config.toml
norm_place = "pre"
norm_eps = 1e-05
rope_fraction = 1.0
attn_scale = 0.294
tie_word_embeddings = false
parallel_block = false
init_std_qkv = 0.158
learning_rate = 0.00633
schedule = "wsd"
decay_fraction = 0.577
dataset = "wikipedia_en"
Each number is 500 + 40 x the weight over its row's rms, rounded and kept within 0 to 999. Layers, rows and columns count from 0. Numbers have three digits each. The size before them is the row's rms in percent of the matrix's.

# layer 6 MLP down (transposed), 128x64, rms 0.651, rows 95-127, columns 0-63
097:468489530584540449446532545483455483434602484535401534468532585490473576497539505493452497581522480537502540531456499482507497494474451476474531499521489454543488428490528471499480497533529518
103:445486470478543503482413439535541482543480516442499460507452536479440476508573406513549490478512451525426442486455519518460528444472468471462558493542443472552459502509504497548482546519552545
099:507530438532471472441478436541548475540417535501462536543492492583439497520499559472509542491474567546433478470499509569557497472537516469477503480562513512467531447543480484480487523574495417
102:527545522513527544460464491502530543569506475530437449485548455436453528533505542508486554547494480470414532514499500556520487465468567515526534589449467524545509386533544494491515510565518517
089:488443489512450469450513495457466479507558526503444540515530466444544557573460515547411526486508539520538566487556463548499506504567508476509470494453559470520458523484542436431469491528484410
099:483501536485603542534571479506556533429519512513476535526543517483518450503518474456448452545480516496526503479542602523442459445456451458490423505486507533491531589453490548533532483486469469
100:563439535524542488484467427524487503442503415427505486528515492502500554494420491420481504467471449433471549480536511504518435440480504464435495465515514535446573475480530445471516501522444468
100:497567497508476468453451442478501482488569531514523517417527525513522468581518520597478509580390497452451504550464525499434481502518453498472483530494491569525489484519510503556521497492428531
088:427534459567475497495522496512546554504498544479492461575530470505551397527507481545505535552551470515435486557457519483490582440493527464489536517464490479544569442572490543456465468495521504
094:506521475499491555425486539534460486470530440473477473509456525439457561524416451517521492533575431475493562469497523438471441528519461490537573478515526556411521534493502534497480519450509437
107:441579514490520464575519528528494497475468553440541517505489496585491469433531536528558463471512488454588396485494455557516446486453545486479458465499473528494501440524491453490530533460532531
100:480479552489448457466528418452451524515407477502491463527457452534450540490526454460468528480546516462416496529444429480457458513539501540472540479497490458480462440454503489517469546420468453
100:507446516506568508511566505452591455549483470445534547527478476485550496499508443557522494491502483550429530521476504452539524550524534515539521554564557478528500580439539482498536439565500548
096:593418539523518475462504545477515491551485510585539506503443524467505560532519515393505453388470513491554502448495518552572491538534499522503471492486509447485531444512478528483522533524514467
094:553537556501538480493537502539445519531465466401535561513538446538474443509536488528495543462452474492473415443519461513424494521535519475521458440509491539542530429503475494420471470475561511
105:507527481492466448583565513547455515525463504536417518524508503545484486505526516531474516547522503476551483498493475537416466483495548478370446447546484517511454562476484483440516501482581548
098:445483511498520423546506469462506601497456462521570494519471551528493448546508509557503475464462421474479519542486477470561482570487544389534504476514475500444447505517467501499434512458532531
101:469497475540526503498401498477481462516497514565547542490446502520577489504546569456467488409482494470502564468531440508539566535532517550498422522515505421534421524494567503510501495542481516
092:475449453530506442451495570507439454464539556515407510477503518519462540500546547504444457546563529498480533499509442514518441483443535600502516482446516441509487515505549441524510530550548503
095:497454448471433519464532471497515497524523571598525404541507473496436525463510531496509546489515546510468491456443430464509504497507511561426470471531459510480529435417576510555525501504494515
094:529528462498524525485473492528463494460520591432487546530532487512489546432520439491489545558428535446457516529557529398563447563476459462514532523488451493499510506499439553449455490495510544
105:468475469499521493588527493530527499495484477481539450538601508534462510432550546509493551477488561453514528445561513471489517544422539497607486484554547530524495525517432453438494459503519496
093:480508442479523470540414437424506566461514526459550446462501464512540538520465479532519456485573496482493483525483530552471440414541427519576524507557454477501516511500456462528536488493567494
096:515473560590505499504517538583483507555474531490508415527522555523510512527477485489463550450496475514503574554460505495475520485537610522501476490450531503519430410567522458528471469486529539
101:481482544532486578505471487482538443487636533506538452537559484507509450446443499536453518457534540498510482576461492481495519423528506486440556567479523476444499478498486491530478444485437504
097:501452543519495524434484409508461486515520532488564469514539514418560575448504516539517501478489559452555540547567469551525484523439498521499469531506507477444468465467506536436407544475480488
100:486488465452426559449502515470527472534511546459507495517448517514527505570553499470447538438478443543447451508533497574507522591396505494519571539556488507545496553461518460488494474505463515
096:434525483479532482532541442480515476578428488427532524526502444528464526532519512552499529470521495525497376447584527568511572512446481481531459507484483531525477561529456485462490512524452515
085:454478503484570490524457483466517472514521494490520476485501498576523567482488543570508465459523475473533494501535546432469461468586538510444437498509480553555540567570582560564481489527470546
104:522533514468585451498506543497561533507525543506521438500528546504536558516520508541549447456513422544560459439530501635497543492488501504552536519542494568476470460525543490488511526491471450
094:564544561473523485498447533545470585494479513522487506526548473510469494530515518537477541546537556422537509496526525501519509547439498546529502578548479503492523591487474585488445540522504400
104:457472514551468612449507541523520432565531394508488472523533558497516491498477452588545441527578469502483510489524543547488436552482507480503538503512543532459505458460535521505504530515514464
095:544557519439533528431523447507544481450542517505453466490538510484471602514430491498552437530459514492506458453528475548521455535494518510602492513483592473468493513536499496427527554485467486
# layer 6 MLP gate, 128x64, rms 0.434, rows 96-127, columns 0-63
095:498517509441424542520433482496588434450540546522515492537509466498480555511477453448539491513496458473457534524487555442519568521514421449466548477426523500475454495526436500471478565473544480
102:600478552438448470607451482488427557486419539548497435475510529497495468519578510456498484447500523512523464496497556472430465514469486497494501504541509430543526525514476495494461539486458500
097:509502574537476459499477504522496466488502496533564467486548471515494468476428394512508473440411494484496414506559469543472504469500528485502483468517426519514516398444500407542488497455503498
095:507517559536525514501498518486500579459565479489444460545545520488464495503487503521498472551501487559512473538540484530511534493471492490536577484487512397600451503479379521412517520517463473
089:490481546458482434488529567529475526494569526497522526557414532461459455433469470471515509568534476515527542503556554448506528493507403467488525421464459416510540494481515554527508491483472463
101:490509473474495480454497522444551507462519464492434504492506461470482463498471517528472503517458491469422474431495504544540522474487596552502430500449510498437440469578450462392480561452457505
097:512473480534558450515444467541475550455477484425519531496495483579550490475501534521466512420531454544495491499516517524420473520564515529586440516484531519601497503533485490410475492476520446
088:490471483483506568527497523564539456498482440549457457426445571494529570476465484484510501520536429431475565525548495547466495484456531533597508497541490470500488543433534487541479477505563542
099:558507531505489411548468452466502478490531461506548475492450497481550436562484582512519456506488443460552466545530456485448510476574497476443515527474483510539493550542552427475574487450519553
103:469478475492512495526507476530467475462489518480505592486545551492553574503527476481530467477486493478465454546470464473557588526515507477555501474537529486463491385542483481549478567420571434
103:378497455465469511565481461476493436548490473476501547505557550506464437459462512503475464551502494524452488570464473502535515544503530472499448471468484538464473496416593423496529480538504496
106:534448550420440509527491489525519504474518423481535481457467493460521527485489531558434533465446471505537561491505501495435577486475511509502566554523525458497501468489529476595503503469594581
091:579454517506504501531472529503508473470460461516439504511432493433514532596504439482570488446483553506473461527449485535502504490476537468515448518510510466503526425556492428607521494452497438
094:482462493455491539509482539500478494468493491438527469505502484473467468493515543451533467480514547436453479458489494577538610429498582540482482443504495511460515483472579468542465559398550506
101:506507430527459457435493464522400403490602476501473474511495458479550467434507491481439506510533451515449527529524499501505560547488501562495537592471457571499491494512502525521502457490510460
094:496435542470450471462455615506495451467478461464496481506449512534495536497491515536483493496460475496524449428535507496477513495474551579575489496486537556426540427456553520550488585511473490
098:510449520488452547481525471445489533496526505484461510494583459573464554531493516465459473565540514417495551433527515487516549523528457567465501493398437445515456490483498514432470474446520480
098:451480439471460557463478436521560495491428551505549477493513536476552513507503514512504440510512427536485541598543538498527473586541561585534503514502537489453518503493477508549535512476416502
092:488406421489524540480516526554512465478441537484473513506490480526408583497526474474495456534524538519537443467495482485513480485478478508513424538471486443413563499492568475505518562563472554
092:495495547486531474487481522490550445560489545488450527458500514549488485553542528545496600554522512510530501543631486513532511454513541406534523490460500480520429497505500530574500496566500449
104:499564490492456466517513431515565476516487507482512534490411513522597551528459473468505415523468467479511585547461503483512514501509509510503476440604498512506399523524547501469550506485552516
096:506508501495418486508411489514453492526546482407515534410514587491491427450500508405492526506534475537484400494572478450462511514500482509460513544467500489457449466503526497494523491536497466
096:565542441475593520500488498437438440401505483460424563454518503434482536530461507520445537524553528477490520488510547459472420460500473530495485544459516563471515469484458470490516475480507503
096:533526470545552543526468489505511449520414491464525577524469548463492546583464445499497487459433494512515512518483536531453573466506463449555480492486603514497476493574507417550526518485486483
099:503536507456509507448534507436482448501554511495510529499499615498503459542512500534493461520485547447491438536585513492543541515493441474471511516550547483409502511553473518536430582491429461
097:536568539557425430538454556473429509503476491441500536519528480507571471482475474512525546531516475503457421457539503506505586516562517496530442522483516476467535442527520418553523455530522487
095:536542510502496517565480578508644535467473496448489519511486498501536466503504603493537524409506473456449442507466457515516506492480523487536462486517513477600545470474494481497499467565506473
088:464417446468467484504495485457557531484602444522496525491472409524454464462534554483538487516452447512514459486513452514496453478522555473498495559513492460517469426434507539403508546508509486
105:538519518585494521566472494480447527500466518465514461473462474547487515454515487452580484578517535484517518524505494503502533420453473417508512415496424480494449484444537539506499543548500595
092:432462508469513493540505527470458530509483494478463576464480505617504447483542530525612544452508543475468473460447550479474523572520497521527544515458579474519480455493480444493499541495440514
108:427519464428502477500509510535561523454453557425461450473494472479536524435543522466548511504496487512451465507486653500549498443509507522538496548450496511507468533454463470516427499494497494
100:467471504560499421533514495477446507475512519533498531568419511549491504460590448463414441501504440443531478523520488519509480516508508495469468449508414480477461546469583500536518493418476509
# layer 6 MLP up, 128x64, rms 0.454, rows 96-127, columns 0-63
103:470505574454519499459476570516450479448578514544475567479392470459498493541520547491562447488498565473546486434587536527449510542524509557475514452520541491502482506484519523463526460489475477
100:420545546496568563482478500480492481497571521521521456445481499549511496523454474536531477471541526484465494521497469499490438537485377558552503498525514499620495518463469514517481576471530546
106:529433457546538443530566520485475568469517497459495549517542513541515461392479441503431467466474485522569450517489522547498520425468494544468530502534478489435491446458430451497494530515482464
092:467467501503481501514507536426533531498540527509521474542448495509505428476532515546457509514469482485419501495511514497526534473441519542421593473528488437449580435567485582473561503554456501
106:527428478492445438474497508521540521483483486467472409498556505493530507407469562468467547457473470466483452536534449471506515512477529588439548454455404484501429508510493509504494530459496553
097:460512445463521464495519541443475481547424565513498554458493459435512516467460571534510549573444473506454495506483531524529480523500488463396482482476594496499433526490523548581504519509528499
094:553470469509560503435528492499510465520524569392481492531471539470561461488484498476506425534495509523527484522512468461585475401419496492514485461527560471436482469527490491469489475575547532
087:534470465459493532554456535479493537518562488540478513562493525523429546515444438506474438572535490549524497494516449539465567566475502461528473489455496520483488578534459542508490534383535519
102:489477474492544512479531510515450453439516502506441534504546547507540470509571514446461491516506447531411456584523527513534482492554474515525557533503461444509534457443503421565447452468522421
108:495493441440472533470546520486483472529477475478426442469517456450526447550487473538458575508480520519555523464470531464501462371566450464520495487502531464544534564533460457462511449477533501
101:597484541531534490460417521472472454517491534468522426514539439451465550489463536468455488436472505497450508479478479506559581484521507493495546423562462494550500527530474550500503516508471407
094:494499471415482477556489522544427510456519477467457517472451511457467521443493578540499558494408489513500487453470484501491467499531496596561501504581545438426542521458462500467450519481488512
097:469517455507512512479537497558527538469474483424476426457553480542501510453435457608527597585544481524422474515431541469511500498515511528478496480553473513503485533495546496521496458544466543
088:469461494454498514470473576511499491498574511554451477531478479499555509453485623475483502483517445515514580457526497451548440420566485469472536544515476430553445532519513494562525516493514504
099:521475520544483500510463506528451493491551527536503512453497519464547590496534514391447469432437506509494518525506529500492546459511476568574542523501524514431530499424403479545497423486500489
103:504505440441502538536464534501393549477542576520503479445543533490499491520549486503493537559477560438568560481584487554434493546488500522456534511513525538545520499469504481443452460523538534
099:442425479574446472512516485478434536494456510449481516521455482504525521494545595502566497484558457518501483526533464483535471485511522501543560500513518462489450430564473608537527516580503497
092:457493505526506510509536422498485460538408482503561505583550476410489457521505505542557546470396561539539505470455516557447547491572511489499498505521469531543503472522476451467484515550521513
088:463492516445477494469554478472462499532483403506457479500501463540493472470513469492536472590489553506611529429525523567473479524438439504533493519445482546462504431507535479440521473469558464
092:467467505486471516491521467488527486585462478509507446495554478489533468514615480490456465470537481512540534450516502446552544404520410552446473508490528492486547574439443515509497506504563467
107:422507533566439517551593499480516458443482518474509510470457517468489543534514492396449463575515478459516558504551475478499529463454513497565508503468572510484482469473509467573500434545525503
095:478458551553463527468497511511420494451494460523492494500479530435469549469411493450482543470517500514427452464515568466537493529538528537541424493378508539515469460530532502496494523424524495
098:488488442517446498460546588498511454518501525487473539410527432475447465519481541540542477462515538605523498428535494476485487511488542511505487483516444534463502512443425541464488549430436498
104:500530435443498482567500507487437494519479548486489507431473484511516552492504568495446538546443473566568501464349479563473495492503516444454453514546503526534504523527516507510510535504546454
105:531527538479468476476464494541377493498502448547453485519562435498583501507482436537538425542491540458561512529503542504462494434547578488512525486549468467437568487486498527518479495505499528
094:413550523504460399468543475516425426503469516471473443505534519431555537517536507490493535450491533482440475537529509458514507429555575465455510501501477485484468443518551505542526490500450450
092:493400482513519484482526580547480513491556548586504531572515471514536474449526469485508477530553477505574539553526526468547489523468466548471490488568488552444564483484526517498586524455541530
091:497519464482519508530497521434521452474540524509466524459541511457504396535472495480479454493504522591539494498507568545560519552573468488488508544598498511405512432500432525501456476528468500
102:509521568548512504496577498577487421509465525502496519528485517512467600533471507479479537506571494448414512502529415444460493471492491496450477557513474486522449498483392503464495488552528525
095:513495557530596529472507492530522444467461479449489567577499498478473446469473539561543505426527475446498515550509451480481507484468435529449524528546562437475509483434456475497557485457483562
113:473477514458561456515403483522524494457495549506480456525475498465470496471571531469483521524493548536446418571479583526567538500508536498531485418424545506502441477455501495498500423483466525
096:522505498560505472536547591515437454538486501502510452474423486513469479484527476440573536482468446507498525522482505507470501469529500478476506569525466577510535471467487461561531357456523491